config.yaml
n_layer: 13
d_model: 256
n_head: 12
n_kv_head: 12
head_dim: 32
d_mlp: 1024
vocab_size: 2048
activation: "gelu"
norm: "layernorm"
norm_place: "pre"
norm_eps: 1e-06
positions: "rope"
rope_base: 12100.0
rope_fraction: 0.25
qk_norm: false
attn_scale: 0.177
bias: "all"
tie_embeddings: false
parallel_block: false
init: "normal"
init_std_qkv: 0.0265
init_std_o: 0.0
init_std_up: 0.0265
init_std_down: 0.0
optimizer: "adamw"
lr: 0.00135
lr_mult_o: 1.67
beta1: 0.95
beta2: 0.95
lr_head: 0.00436
warmup_steps: 241
schedule: "wsd"
decay_fraction: 0.797
decay_shape: "linear"
final_lr_fraction: 0.1
batch_tokens: [32768, 65536, 98304]
seq_len: 128
doc_mask: true
train_tokens: 832800000
steps: 13162
dataset: "wikipedia_en"
Each number is 500 + 40 x the weight over the matrix's rms, rounded and kept within 0 to 999. Layers, rows and columns count from 0. Numbers have three digits each.

# v: layer 6 attention value, 384x256, rms 0.13, rows 202-255, columns 64-127
# o: layer 6 attention output (transposed), 384x256, rms 0.228, rows 202-255, columns 64-127
# q: layer 6 attention query, 384x256, rms 0.107, rows 224-269, columns 64-127
# k: layer 6 attention key, 384x256, rms 0.108, rows 224-269, columns 64-127
v202:464509572529374490488547494533518647510481426548530492505531441651468484504441530503463588493458551414487451501482490476481457513532569411576520464521543482477413634490582451550602497554499503
o202:440549505512505550577511524504460413459523600480493441444471517423506447620559516626589513543508401508461443473500523560519473531483433460448545519498580558474598568529344430476542588505433459
v203:479550565498567483500500440528403470484549423434509470526577408505495460535538499488407581431507495527565516492464432518474490434467568479480508463461512509503562541564536510530403442572494569
o203:389540582480485567568477519499535520467540474423509529545557495518510485564476554428494446465496492494460444502552413458652513535581461525513543565483546524545460535464461476538537488565495388
v204:479532577503510444439537537523480539521478521466510580544515501444520506511558561502539545495483490478556522412591515459471466442499505437558468480440527439505546497468486480494328560580489542
o204:599481520542447501456497435495505563445495467480433371518471417529520528579479414476501472569526487480506482612454486527515451503536595520473557422456422577475517514486620526562530465419538403
v205:492573483521467489406374481486368490506508490581538490496567524522576422504546547499583467641431570515491487477610454560520494499491481461520490542608433479571517623450486567505394447606514567
o205:511609605520416491438545484541508397481466427497442486375466510544476470492438534537464532447549470509438509417421570615538462513484588555514431531477564461493529521584516501421537518507503313
v206:607562481464667447450491511575556481477487486548444482517372575509525530503473463500465587451430511515527580445527466493497621425418489424489459560448559532492453463527493521470560476476450433
o206:449511559569396545534547477515436469454548469582526471554483484520539480572539412540550488609584439469450511530524500553514517534540508445528480398536482476494523462444440485431587507542518527
v207:466484500454525554460439499457477515543519456544482590543503439496548509343489621504513476581513489449563527484553516486529451521457588560622561551573497536483555564395539475474502539492608536
o207:416460448528489504425487637502599531496500455440516577480467514531487492578568469438493499451477543471507405509472486502539620517501612509448472484491534509508477556581393508537481519690512423
v208:470474502556573529467491562490471444508484488544468435558439522505528390473509556507643465475526517550432463530407400473492430517479430474506528591524537509449509516507519454533575437489522413
o208:519486485454444452316543507508510521479549531524553550501545536494542528521503486486449534548446516422424497458536504458534524524474441505457540449481498528527471527524508481486542510531571569
v209:484440463433402467433520623513405533447482471562517495497489484460484608492502523501490446550515518450520574535579503499573476529485497493502481532557467499609506529485486467465504514498539554
o209:540519506560482616519451474480491413499521537501549530503483465560556528595500507615440541463497433482505447555448553506447561514534562472569439486458468418528510456509489549441522522490479454
v210:506557461599497479467520541501523501595492521490580486392538584575398456548531457498585590536510523481554551439397521553460448502548393500466398496529487480479518521573594559493519532574443659
o210:454489581453580578566509548532484504489496379438335355512406480434356471559417510436483533583444455543432488371425606604527518458495515448660503571507549472484540523497455491478532434594523473
v211:503490478542432486362534448420616515400421526474461511482501562466552508521529489497598460572530440471522502480459454485501422598510598474521503371480420508451512547490518538524650512485572463
o211:428508482555548475507491537494488442575579511500507398518469518487462541450492462479412447501418559550467532535526505494486586521408496638532569464515572538496533564555454438493375453525507542
v212:586531429578563487573526456547517542522413510562510452475466469423442494462500508508537453469560473548587504465486532390529579477619527523496413519393449466524483482456481593522502513618485577
o212:360450515469427405461462528493533468497491478530498637528485549518588492597490482459411472532514440517508468527621475460479477474456505461547424408522443530501515513580523415545387377421502491
v213:519491516472372511485549524539446543493490426404442490506492522579515499504496530499411522468591482475552459487471443587530469535545466522472548601510482544498412447470513489581491485492461343
o213:574501566416617441503532558461517549570486532484581565543373542486598430539466477468546552547414540488491507570487525497518496485520531520476531481464479495511447624482577517469424529561538620
v214:527537467512507485601519515554432516481521456398599491487484465566575518461487458493545493490491504566519501478505346416472503561526540519355575553433536435485534479542458510464518540448488396
o214:412472640500495559452549569481436456473469446555466535484441527335420467499498510421449514481497518466476571475532525556541429480549452583539473393499547547514503508456507524525534459449498523
v215:522521592496434445516432573389562495538534470530528505460470476481546461521511540491458544490482509475447422520421460457532490515509495553548458562506577550546450429549505571488473520551507457
o215:453575418482514594479516497537479414508492448595520459621476547505456499571519455442474478514464554449552520517481594525522560505506506573464468484490488462498570665425436481620502482407473553
v216:683568554506595395483478464484505464550489524461453515494454533584454473463472659495479473460526558523551412434533486432443410475510544434481545544440498569479539506506494527447476536462466487
o216:475478470507445563547473602475528486377547548549423448533541495469506534472514453580471499504679394636434509500604515490589545550540555551534449393468444407434436576544449408496549438507477453
v217:436530526674566430560552529534389580498418415402624538547464466475561509510452578497490563422442468489387545532479452550589453502515460503455531413417442501461517531415621525498447562547614475
o217:572480479420470558480610486404562468421599514482584458469540423483543500374508499448492491496549487501483564559598505507577520515495611565434419554538529527443346550542484497517523465583469480
v218:559568441516415508474462499479485471485546551513558504492522449469408631450518474488549515556489498535523526555494438513482521463508445612466548534441537486536521506532514443561435440437496554
o218:456394505580569447503446510516410572586446502489496540494435533547530410559515513427448453492554492521514560535502559509458548527494570506518536370579494543505532442493455463535439524544497426
v219:461458489542556452562544598520417533467464494461481461439450413545465513399431479493458597522459517529484576556441553497530400494449591486568467391567496534433402424422473516596409491457480476
o219:493498527570481544478560417580525465543542471501431609543385411400639538554521450558558461514596607560463460493542505502502570471483507499421520619500401514465522447507394566524569513576582436
v220:564502504450528546499467376464436604464449440454600460523538559578403522428490602506490491421524562574464583528484419392521502488447407554413484428498480566556571453526515577517490529509605466
o220:437521469494517443546516468480494499419561487525552589521491464430425559558488409561511514487464467467515544385622517550445391455405491500542472509521595396474440570477457441460496511521538570
v221:431481548463530546550538514451461486476500490491417478530528449482429416459508577508484541571539555483627586542454483524564494524515512523587584502486488512582611569592530502513566413517473433
o221:537451457568557536515487533496543481566565493535489553480514560496567506496464415564504499431445492527501474352518505530465486457526458474421439475576556495615518445453440487556379472541479474
v222:473455560484476483616542524426361461536503413522503527396481484489510513556544434518471563508549460494543592597467432472387419490543484449476498431584632503556491421565537543460438506547503443
o222:521455562447536597462520560631489500381502574522497551441564518502547520586503457653535499426444596534503506471470563525582442492533506524484541518476407514501437535507535430531469524515430441
v223:460547432589490561437394462509443458539564424580477501621446444392409460487535414507596438441594479507443515516536479563532496513454437450442505465444520496440469473589524552455409498522512455
o223:383464507458474412554613461505466559514534581401538481417470500558439528605448554575507518507519504508537458507546543484494454485453512480497514470572362454518536482527545534532522537448466547
q224:471450479473562461551507494467446560501486477524477499527452441514499454450531462540536480516538370503498531455486506508493500466521551438492553500491509458518488540458520535472501489561498559
k224:537462480479458469525597495527523472481539515512480493516519516485520535534420517416543471498461463477504532498516506508447473460556546550539489460479553503423499551409424494537559527535541400
q225:588511482503443499501475486528582478499517595511483481481540559477549448524492550446455532498484505542499487450566488531480616485415431492469408453492574557511530477508525455472428478551493488
k225:500524526498498512522525455554505481503480526519442508479517481515490464482477529509483478516494488476480510482503470536520515465561491456507505499480489499496506490474478459506494470510549483
q226:604481441499417538517451505549647424502562584488494497492573532511567473522508552339437587519497530549479496471530521530483597397368427509435399480473555574545516493472521421471415448621527473
k226:486496507511517483486504506503489506503467509529511510489494493508463510485528475494487484489507494511480506473507481481523497481520520505484527506508515511519521487497491514511516490518516511
q227:545438495460482488512580374511515518490513518510519462459459543498405518454487452433466499469481470506475504462482516517512461534527474467524465492605496541490532518482547460523530452457497526
k227:505467566449561438530498507472458535528460479439527543514549511545485442439464508496441489469522555539415441440492562538511431496501470534515550488478508462452466487573490553484477462554540404
q228:428462532548508552479536480544509479426487482491548518499507510516462533453437497495498452564451496458516504447400525504540434492555526448499549534517549462446495487520500509540553509451453515
k228:548478472490478441467504521463551532507548463547462498523475457499426500476540444550511495486472458476490490449468578482513478488479555544520501527590519531528487529521481506506516561465483508
q229:484487499509539470519560492507492505496509450519506502488489470478477504495527520490476486493489466531467525525490517484514442509543510521492501535531468469503507482477493508495507482502516497
k229:484423474490540446427491595410489533522499423542556534581408478414452551491561446660521567482472522487505462513475516411500458617456555584548515555571489475557471523522531576544519569471403545
q230:454511463513534493513535498491508497519516500471461460540527500543521478492457524391525418526505474527484519561507535512515505487520504520510534540483490466489517509502469473438559485469522474
k230:537465553491523441431439514361483688470424428505533555597417487421478556416650434660522553435461562458560552510468473368499379714496605559569569499541488448554578462643486665491467604390353594
q231:472528473448532481505517521502534582524531440464467467500515428475501464490523435504501467491492542439538499499472482459452510518509543524471545534525579524456532419440409516579565489479528501
k231:588520460489468515456454486440579489532476550497417423568513473446501452524541477483561541535520510483499514552437486473593470525482493499548458486484551523449458475429607523501457496479488566
q232:486509516538490516556567534470458490498500455518501431451514507460515476550454476480509564431539601585520562446473521466477511555550479586509512435460549465513497510468522357516494542473525486
k232:515481506407556468592496478540508484511467569502562571557459501504583578514434560474575468478448526451365475491524410542465511545460481527566505516520510524479475506502506480553416510525504541
q233:569542530522523448406519529577496555529562449467562446424456478547481456477497491468468576537463475540419444490449432525461564486497509494496615528459518552414529452479477451481539482447437520
k233:455432480543504557472511471453440507505461450562529458555499521538508455526573516521499537562517465473450464496469410564494409497542558522464587512493522545587553421491526520543468453521504525
q234:476463469494557460560458500477499407540486584557596485480530473462451503486538450458499483493504486364556501403465478482472515464564472568436455544530539469578424511489478467559479594544533524
k234:516520403523558494462475498536479475500568516548470464409461495525460501500518488418548569482465470513470459505473497419551476505496473463485521476520582453479431524455383433465526457466450483
q235:530515438496502497454524442478520538450567450459424407518567437449451493452530463479516493564477480579461463456493508479539524465569467428587515458567432539462435485504548450407565509456516466
k235:515354492509536532501468510441484525498423449534549525486517570457509558456571545459498515508501473478504559468463497513552464479478507470485545536484502427453535510499524455565501479419530555
q236:528608527533616507537542482541470513488518501519495487463493575491469394490578505487472513502560500555500445437503435493513475475507538487503506490553502573486567505354508506468492543511505473
k236:517443472510480519450501528537488534501533513637468488536467471523555507478514494484527539401547544455465553498435538515500495518558575509553461577493565459536462401519537434536409533442490541
q237:546552497511519433528449519580537530461515496419486465481490491512499503505489534568440444495480474565511498488485468480502614498532489461535479567504508440524530538510468425442509530530498540
k237:515468417441579519438480523541483521503529467598477454455605473504472526550485520520573466526446450552564484539485483527566501468522488451525461460508421495425554563557562448530540484575466462
q238:487541504491470499479450523541426537508561502504502550519452511522441563529501466433560475512539487479508503549496403520446529508427543448561543450530410491468527583510488545544499518433497569
k238:458542442474488459517452499527511501484493536479582429426522492468451556486436477522466514469482510491512478388500513506460466545513507496517485477528526513433486495517448533474475508489525438
q239:511589559554536457521498462466504474478507486488613475478455480557450461504470534515449523488464466591478482552388438448488573460443463598537540503573503527560486500554504521456460572505512511
k239:572556522556510466504524483438539523495410474477536519477543549500457456488522530502493471527506419476525505555505478509515526468560527441390505536540463554613538457476434571457505538477482519
q240:498539438508527510519476536497446450449520569541441457510452476508541591544477543510504487548510490441571557470478467512510499468438434513488534548519440523530440462500537446605481502449450442
k240:494444479522462477443524502541527468486426463535612551554511472507561524582468550482555494507551529573553490493459489532463537498478464447456512501524400514524464599533455471495483507452500547
q241:459527514514560508541437562453464526546541439572533530477530447433526483510501471503572545557517481566457401505584450515452471487517510464509507555510469582555477459524378553549535457540526544
k241:511505411556515527529480533485428576520450547481536558466479534439572490381463386523487579461486521468524488521532497505453494506407568527479474474533535503592436509402489506500550490466467579
q242:484480451505435503551571468483552465546537578541444516510464512474491491431472496571543435488457450516461409516494508497495510460475548509553533475615578472545550552476515494510443474525554472
k242:536519530593528533483533485572476415513514520501438502466525490491479522478547451476471497508493491461545529533509485490495554443491385482502514607521421455562520497471505495478472503560428486
q243:457491433464499497520496496474540491502512519508515423447541522479479545552610515556506505538481505511446547528453464616514442462463410424474466461507513471478508522477535513585481515467547439
k243:454426483519533449529414483501430465551558448513440541469585487462533513441517468503523526483519479510511472574476544511507508523527521471577488552501594429486482387440436492503452500504542573
q244:527509522484519463485494579510482497453620464421541542469479491574461495442548460460494450512493456485506490531548559484562635494541483465462429487548499566521463468411534488518521541498533516
k244:426525462522469513485549513474566405475485438512403525550627513554482484542516435478508450482496549477430441449428579502512497532369553479473492430592487490524513493498493501576538533460511534
q245:541593514492483412527586515474512509498520485460558476544437559525488491465501516532498555553430417455474427444502632493519478509518481616551509524467507495474452451503537482565461471492534460
k245:506443507485437597558521514496474499454496438491556454532534549507516493445529475488495527476479511512469508428539555457499463544456637546517475484443555494507512568498509549497490506448520462
q246:491445467402476472468445496455561578515515543418535522526462468468454517507455541524523506509555510449462467491543568539468508440549498473559570504580484490567458556497554540482424518508486414
k246:531419543510443557518457489549517485501477540477528513558486512498578584535529464512590509503484507457519549463526448529465503512497568513537481519438529499441554498538494511513542477515489476
q247:372508465514544462513528474572596514431451524516545538479485428521381537468530481457467564500545455472574515539496440633486476485396538508586464603459487569526497474483409467496509515445426487
k247:439519541513546520445555536486527491510493532432560459455515495519549512482538510488552567553517529539549564477611552500564423528486544477481544449561561568496527517492478459487393521440532532
q248:528505473435530546530469546449489447498534473516495525546517532520482514519490501467417469555502522514471513503495494539492440529407518531522502569523496446549470433402560461449465512492516451
k248:522506518513514524456479432516495483523419461557530565487578575472476518474575501531504526485529455551456470546460529438491474553525538607530552533486429558465572504539441455489450513468564508
q249:505544558400508436522567483459486451462546439517553482503521475463531552428460453511491438508488510527463462559552580541519546490527491510463485521422503527533517526423480474453448487526534420
k249:470391550462590503477499514521507482528498444509488608473516514479576522605560474496471471535487493526526524476493581483449491523485527546432493522462565464529527542477560479530501509453543518
q250:562612469502493504521466531505511508456528590540500561494501540433472441571515443498448462470463586477544496494518502454522538485522552503549520420501469497612500571525448497607527433470505535
k250:450476466515493457570448473498560377500482517511549564516513418491563451512560524498478556516513453470441421512489469530527456505534433518438446518472527507448481443525516597478542508465516456
q251:557564502463478470514490505470538483492524513500471460578527491468395487480550459503562521613532472512467514467513518483530486544506576534464498434513478611437500506490450513513523533658483498
k251:500478466416408535493541585531439469448505636560553474463490454410542456489494508476491462465521447508458480460479481485509577511505419609486515535532518535457514449437552459434547475496519618
q252:605520507455505479515515497515488511482509478392490432441454461497573453485546454481535448501443498478517542474478548403470489531473484478492451483520522462517503522509558480507514536455615423
k252:452599454516501470478494505509403471615625537531485541560559604494544501460443509466514442496512512501482530531499586538514534490489522450521483496446534531539525494523489556409449555461526516
q253:540464470462509530493515499494605497515487474364507568502482496512517456493524473464466575419521534441467523486491511527579467470504537515603511489535493480487483499446427527418499520598530465
k253:445524615436501562510597446490556475443523545446513454499441596515522552538482478489502465486480573527479489512547519485491529528497529521455486487547458557474508420483531597433531484474446553
q254:561449436523488431528529504469482530520512512500605423539481515554448594518500486462509469440519487505439540437514488465443492539573528518481451424492449496551496546477477542395533476475553523
k254:456448454500533517530567460467494527483528496538540499497492527448492492473512485492467487551406513492467525474515577500447464527498467521604506488510451584504485519494544483466509465427413438
q255:552497373501556500493488497510502572564463453567540432434553417434532524493469486500463504496484440534506456524448616523422494558507507516485518522462485438457479541469500479484577472499501521
k255:488427491418481487491474452516500496480443505548505503518506492479448571528514463522470522569539504502525569516447522485505503510499500515506499459462475510483524521521490512506472451508502590
v224:478512526491491509487486572522506506466491552492491477463484480484607531519499505493493504515563456543544475451466497516472472527520506517462474552477437501535506488525567497485529524462531444
o224:491545506518497478517533458449497444516495534489528505490472490557454485463499544485460550509489492476501497501514510442430505487455544519518474518512497486479494490489495505491470504438534462
v225:507517473495533527488539555550445506478510447504478474491555529499523533508493471506474473488517507475467528436487523478509456515559513515466489555496542427492435431544531499510510501500467477
o225:448498527475482439515484465499501479483491521501473519525490488504525481433557529439547522501471527486503475534519529531444543489519514446571516586461473538495504518484515500505537491532545439
v226:493515442495494534491545521509524499491478496536489509505525535448518474548542488506513540476486467477474494520482475461474483479476457464509537485493491510485485477523533502460472441517500498
o226:486498536492524492435482519480519507503528538495532457541529432513443494538516518491493428568511521554550471516482504493462518526453541492560465523537504477442529522514438506508530485470517477
v227:508528499518482484510429519555471505560509502477532415512489521514524498518490491500501525516500503485474513489488500439508559492558528470479480504533576519408511471517520481502523527440534497
o227:495458514525434538547490518461493540464507499505460514479462545501518520480496527521484535497490501494418521478487528444489456468481526507477468503502540474575483480578531468507522527524500491
v228:541505527474507507508513481482543536456542473444535488508451483528523482537466484504440522566423483468563499538483485463487499512492468483513478492453505497500515480500473504487507523551482460
o228:521521501480550513461470532479480473501499467533481522428512482501502567533482510370515492478555460481468538433496514501549470506485494468468515466473501558498566516498518473512469487500457487
v229:527470486496577470501520509522525483493462548447529487462523489496437518530484447491514506463488503474425447541493551507455493489444531482535484447448495486537477505451507504511513446467596502
o229:510487515505459493498464503519488498475509530500524428538460500490461512500498475652533544455494483479528471489448503497520480502534493495450503525562491512497546475520443483488447527509456509
v230:520564540426509463482434479499565506539480454521519523523433485525458563505467486497521497482524451471548523479503454485496511509474505508495493498530495436419489526485506479452524536518557535
o230:514448443537505475528495484475473455499517509502447580495522540453511473531406385514504517529476446461507468471460490528557495483516495501507528487504478492516524486516458454501486474548528461
v231:484476511554484498452530532502497505516489485479476496560514462528505513467498467500499542511533518478548469527474507464536487471489544527522568477527440535508470495490546517521495506536501486
o231:462523494519476483520490489483501540517506521543509514495465495564454476516495517474469519475524470439496499458510555539491510478523499461504513565458459512530504444502517448510556431518506476
v232:486520544419494461533578488470483498476451512526511479494504529510502531548488437498520503495485497432493463513506495481514460597558496493511556446532486497516552571517529506512515467542530459
o232:441555456479530543521538488565457456469440531521533461458439546539443459539481495421465498476497479480526480474507469507481507428482488499492487534539509509482525473471524509495496485494510535
v233:505493485567435484476475491486511501531496517488516516516458499492494464454532504493482517473542510578525499504483462483505508498587520474488470487525534497491509565491484511503491514511398524
o233:505496515486528483522533480518576532482558479479434517485534518506444561496517510457494562493474463455562520463518547480507505483485498507486548522479515495542487522529504461532470458498492563
v234:514493515472477519496510511521541512540498513460563469554518459514517511443504500501485523543493537558488434521466539528512474494453520503520464557452522470515472522521520478435446504475531532
o234:528487457488493513477479516493523482530497500534497452438506500516510483547484451627477503479499442516534451476506495541520463505480485537418512439540447513487487473425501466541465502475473518
v235:438437504476568483579503466534518487543474553477449558445438479532504470487571479496506507490531499500506508514508495461473468536493498512507539488477566458523525501507547449549524579458535528
o235:517570477557540511474485500499524538498482499443525473497551484528462476525522542538473530513503501463515484468510518473503449531535519507469491516499536489469530494494494486514519506580490501
v236:535466454463472438465516560489504428526518484480487517496455444450489475509488535506523501451539499503488469459557506514495463474454495557545498457494528491511460503505510523520460499575467511
o236:494527491459524459501496531503492534539519561472512464505572498488534541498530515635465458488490551500549438522512513507459526465506520532543536528525443468516496455474451477536478506554487484
v237:505497503493493505466490472564474489497496518523477538503500533475526520443469499499543461456474522536547508452466496450529505494484442515503518479515481508439495509520480499450485496436528474
o237:543492460551515449529485470499434536488568491525495533470510459502569450481471513506459562480523505500539468549496471512480477497542486529493488515513543497530431481515513505526474473518489512
v238:496509483496507500535516495552486518542556510489502523510554480419496502502493494503524453485494560509490499485471463539548510534506462465484523525496449494396511516475541457549520564475484520
o238:476535531470480501522498465471517511479533496527540521455441532502482475448518506620445533479413430535541504533532502519421447483485505469526510486475586458524520485492479514534511510466466513
v239:487547536483486514503517578465509465546495508483466461521513496501478513547506547505500488553476465440513500523528507540560511521501522567609500506500463486453492512449474503518508490487558534
o239:449501466554503531574506474458493541480567497540510538427440495500523447529491505583508482490526504497520531479482507493436510496489524496496515524525476538502480469493461535518464428477499521
v240:437498489497545515493542498495475523514505436533515511532434468504568467506456432488514466484499515516499549455542459521499503508469480521523503485526518509500565469497461500508504560485541507
o240:457471482449451541493486487512506522404530503522497511528481499530460521484491483394533500531502491507520437543539525534462488469497408479451489486478482480513516474528509568508507451428538539
v241:492548518513505500480548509472519530536481492518505510499525513459527509531492481495555471478506484478492519421511490554485500493486490534483510504445510520439545534511538508560498498509479541
o241:456501481512512538475508443509487480480518492477457455531520545516513494488494437510476491537484524484475492475477522517501471520502502474492548540528496428578514534527543513548501515494497488
v242:546545552515487505482481530516453518530527496453482500484502490492506406505487488493530472492465460525454473535463495478513522511464442508476478507477512475455508565487490495562484487504491508
o242:509499534436505552474482518507513462514503489531480470489524549461510526491540441473505450548486518511465469483522522450503507504500499488495427464587518490524502530503472458493497528502478511
v243:546486500440454471544478479507436499502496492484449510459450471530491517504501530499474494485538493554478517475440573525488510457492507514497517478486515511531486442480418508506469512482454586
o243:476537463514490515450470524501492484512471421447502557503527465501548488462469495622541497441508477470505460528519478531520467475526515509439462484574454534457463520568489491526502548510511482
v244:551491528494495502493530486524504484477481421480544528532587454523513532501493455497502458456492518557429468493461486479535508515575464494516492457461495469484476458501518528530450466558479480
o244:516483478499513489543530516517428503514476516521549487434589488541432561488530542523476480452513521441577487483501502545477511490567495500531495461517501508511495539452561581464433500562490532
v245:488476497466520495509497487542505512521511513469545559531467470493456446525532586502482489501497489473541465497612494485512508477506531531425555520502508552518568553510457520541447533527506505
o245:489538500502456544438575507509548501519520495495448458524532528455446544511504469590484489499511532514490469526493525472492494549485487514524467507508509474475466533508482491522538486461502488
v246:458482524503522478468506524507488436492497478431547491522462520475500450539543469495552441519492501461545542517472544449493527469481477443489544490486504548500461451465472529525492495517525480
o246:525511532496494507490512528486505532467530467531432497473485519520479477510468451488520503463506561487436503504496487511541521469529553536546469496495500538449516505533508448515489516485508492
v247:513515447486550490501458521512470483527533496478516466510531494480501478572533460497508486425546518492506512508506444459488577486501453497555495426447425545540497531539550514509488428497522556
o247:540553506488487496456525491515479517467538512452509480477482495503497485498493507329501501534493498495517512463478534537469492511491507427471452500520488471510488461549441494451503557503444500
v248:476543524490515520447518470557525509523505482494475465507494457523516471462468462489519463499451490482515511419511471479555472501502491530445411411487461518479537528481476425518492485486512540
o248:509479454453503418474516481465464513493525500529476504451482545546562499469462473490519534495515467509509536532509506520482468437442488536488493460449492514546480495468485494486471471501468531
v249:511507491512551485459502545506508531465505481503477478458530502528548501482488535495509448525482511526544523501453504536487494556559460504461494527475508455464556493529477526512526549443493468
o249:488473471468508508534523471463452476510508483499517543481481499559516538494503508329514534510552479475471522530552483548460516510518516508496489514533530495479499534486527516525497504500518482
v250:568413483513506435510480493517567513492461517519473555510502492463569450448508495494557461528470506500500478467478499514447475502505470501489491489513479466520503585555484504516466529530473514
o250:525480513519508459469496507456559477514477470469506463521487549472516514503493492415503512457476522441482516504521493503494492463517454532538560473527495514554476555482500531478471506485499495
v251:516427482537485538525468528488451480480531521491516533565554477499447459557483497498503513498561528510514453477518517451466463518447500493503499478506536543530499511479532518539450521487508497
o251:547530493466544476431515504519551535551511533447528446494458519501459533514450510531509531518435538501513543536496523514524486509514476513495501503507484515517461454521496472500471518471503522
v252:544534521461477469521504534515501485493508436454493527543475485486549506386493508500452470511477567476552502568464519562450470499482517564502444506523521561460452478491515503454513477475459421
o252:514503491465502492526481478485521480519518501506495578431488450449508550518510506570424522482545485549444505534559444482512515486535493522521497559474526489491475500497503477486508461512581457
v253:493540438469519508492598499508475547558527531453521524504495559417444505482508510494479520507518529479473486480503533542474496487482509473483531571491515521466514437448435462496512470459457531
o253:449490554519487468518512507490518413497526486506544478500460458519501492510466482652507541482484514506514533540481529508485438501484545488527526528557500483543445507468566529456527494464530481
v254:496485488500443481579466482452497502493442510502507506505472517512490527468508498506543509525534406505530479501503452549460521456491473514503523507471487524566520450463457526500529522494499476
o254:506514545545479468480475509496509439541498503489486513529550497498535512459516520468487476481512528476457477518452471527481559555519452551468456499534461493521508521495477476458503481455513465
v255:485450482486468480489531501530474526502532483464545493515501572482547505536498511497549480513450505458452438531499524522455497476538509517523495527515500500483534517486485527514489466508432470
o255:566449521471535487495509545530465466488508506540504480471491518477557498474535532586461498474481522511526492509464498493534529502418460516499552462524520422463484490511542516519473524438546519
q256:454522411511532492529553554457475467513522518537458394508522463518426488469467492520556469456520455508510491464488446473500542521543496500551548449449496391489490581483547534467555484489523493
k256:506493531435486553524516515593515479472511484481484548482590547432513450512488533473540433484522525501530568553445561550486448498539509518474520496542554484458560468419539409505447531491497543
q257:477537479483474491554458505517492486518490518483540485462507522475519518517510508515509544473513511531493483501468524494492486487495537493510498487478545538492482450467515478530506534485529480
k257:554400513518534530501582512566501439540523546490466533467491505551570496477390557407522488489421324448458498549497448528527532312581466566409464534487539438542431541493606462522571453550515502
q258:582531437561533482620430469566514396504619597504518391452564513493531496530481504339455555458455497585461476515486552523507618387493500519472400498410541617495502476434530357531491424601523507
k258:502476497496508491488501526464481514518462490498511508490492491525514511484498504482476521491510488491485482494501464493511472497489533534470502494478502484508490509495508509510515502504499510
q259:496448476508549492439478484506500474434561466479502491494492558556489492533511472545563556528345494516478505595580417468481532554503434497466440490467518475529503395449511407482567566526463440
k259:541486522537470560390534526589495447474563563485441531489475539504412495511458510456436491453463480468577461518505523549471518455486489423438443524574552509499482470504506433479540476542494541
q260:511478515500434527430475508493533532464552499519506441510456503554499546457422524519498514520517573496536541464478477499492425503479542506545505503544500509491528514495492507480533548523437503
k260:417564444500520509454527446515482496466473448498453536538460547444509553482526504518536486492546565539530536460518536515490483563541497425471512448525497492418519526467546483493470462461498445
q261:531509455563522452592476494545518418499534596420535463436574509468496517557530509424449529378483492536489438489506558509527565464416522531543447549429525586515520442464509422498474476506547526
k261:505427492519522517495526508506469496496487494521469543475504481521507508472465526501493504482467434465486507535471451496522483420577446551463513512494540476499476520486552470516543499498535519
q262:477497498489490545483553492515511488511521482503468527504499513494549490482488507428506478520505484508490480500510516501486497503463474485497525504494514496513486502493519500452508453524515490
k262:434573492488436434388420515374439621380416468529547376575480464371466590501678441654509495519586682428537563468528511399442463808424562422635555460483483477502530436568379620551444587390383561
q263:513417507562581501468492538447577551536545542584443637468450613602468528470476590477488483460518532471493450514562531518436467501451564543434503465544500499546545514562534513500542476484469543
k263:468465437495589483534502500492460460471611456501494533460493444461537460545435469473447456466576442605508583523474527520506512542460549469549524437499469539560463477491615473501431572458495451
q264:573497510437466480485437448509533557498459438483525476500398456486429465498456501500424504540503483532466547466467529589516563509530440521536514427497434514500519421400488527439527494519509477
k264:576461528468517517480483482457588465494489468558531473509507492518512455519483527500495565508419461496520486484496510541541501510481516469486495522535514496583491492539465442480438500443450482
q265:467564467568557449529536570537496513496479482529524534445484503480402557439472537564546563478492491584523485595499478460561493531557470510575489517467458603517512567456497484525402455457491570
k265:554527480520467533507545478556408547514545525521484463550541411435537415577491505484510529547540482546365522532515425497511563517540432447445480540458537425407499410463541493514498483473517481
q266:441526511495497490510552554452505538445509447548523455566468465446513513526484532505477436415505590456485444493519455478438510515541448546532539519518527419556467546582479464408522462535432448
k266:419480429545517547513507536451494536535589591508498465475507517416512549431552563531470476547543487520502505434488490564433510585561495537532566486493569509412566475465395483557513467429472501
q267:490403472448543504451490492575422446512505490491452443569606468469524448497516494501478505513466445493486554462475510520494513490517477561503507528522519422507480470520538554487485494517543485
k267:492508417484501519548522514490581466511532518473525461532522550488486490540468509467477480443453558483473528482442583554464454461507509557442526452444479535513495520557511420573557526493544537
q268:575435506495366403509583594532463537442494434490466543474483537463528549515512467514544519505492472541488450501483426576484482511515486509428530486490480457464451463594561511516495429516449447
k268:453527478463508471485497535478460507546570467533507534455462556448508511545523544496479536471491456467528554501520440514528511523456479514453476478471512499498510511493455578578425448541431504
q269:458444544504496492532572500449458467442550468503473510524496454526509478505525480567539576595522502526401493441518588548487478514495488497542439428500542513532512539561497521485557524623508478
k269:522516452572468431526470550552514506519546569525489468469477515491518538406483483548491525491527487516468476442542527386514523497567465521546545481499461523497539548540545479501449447484490514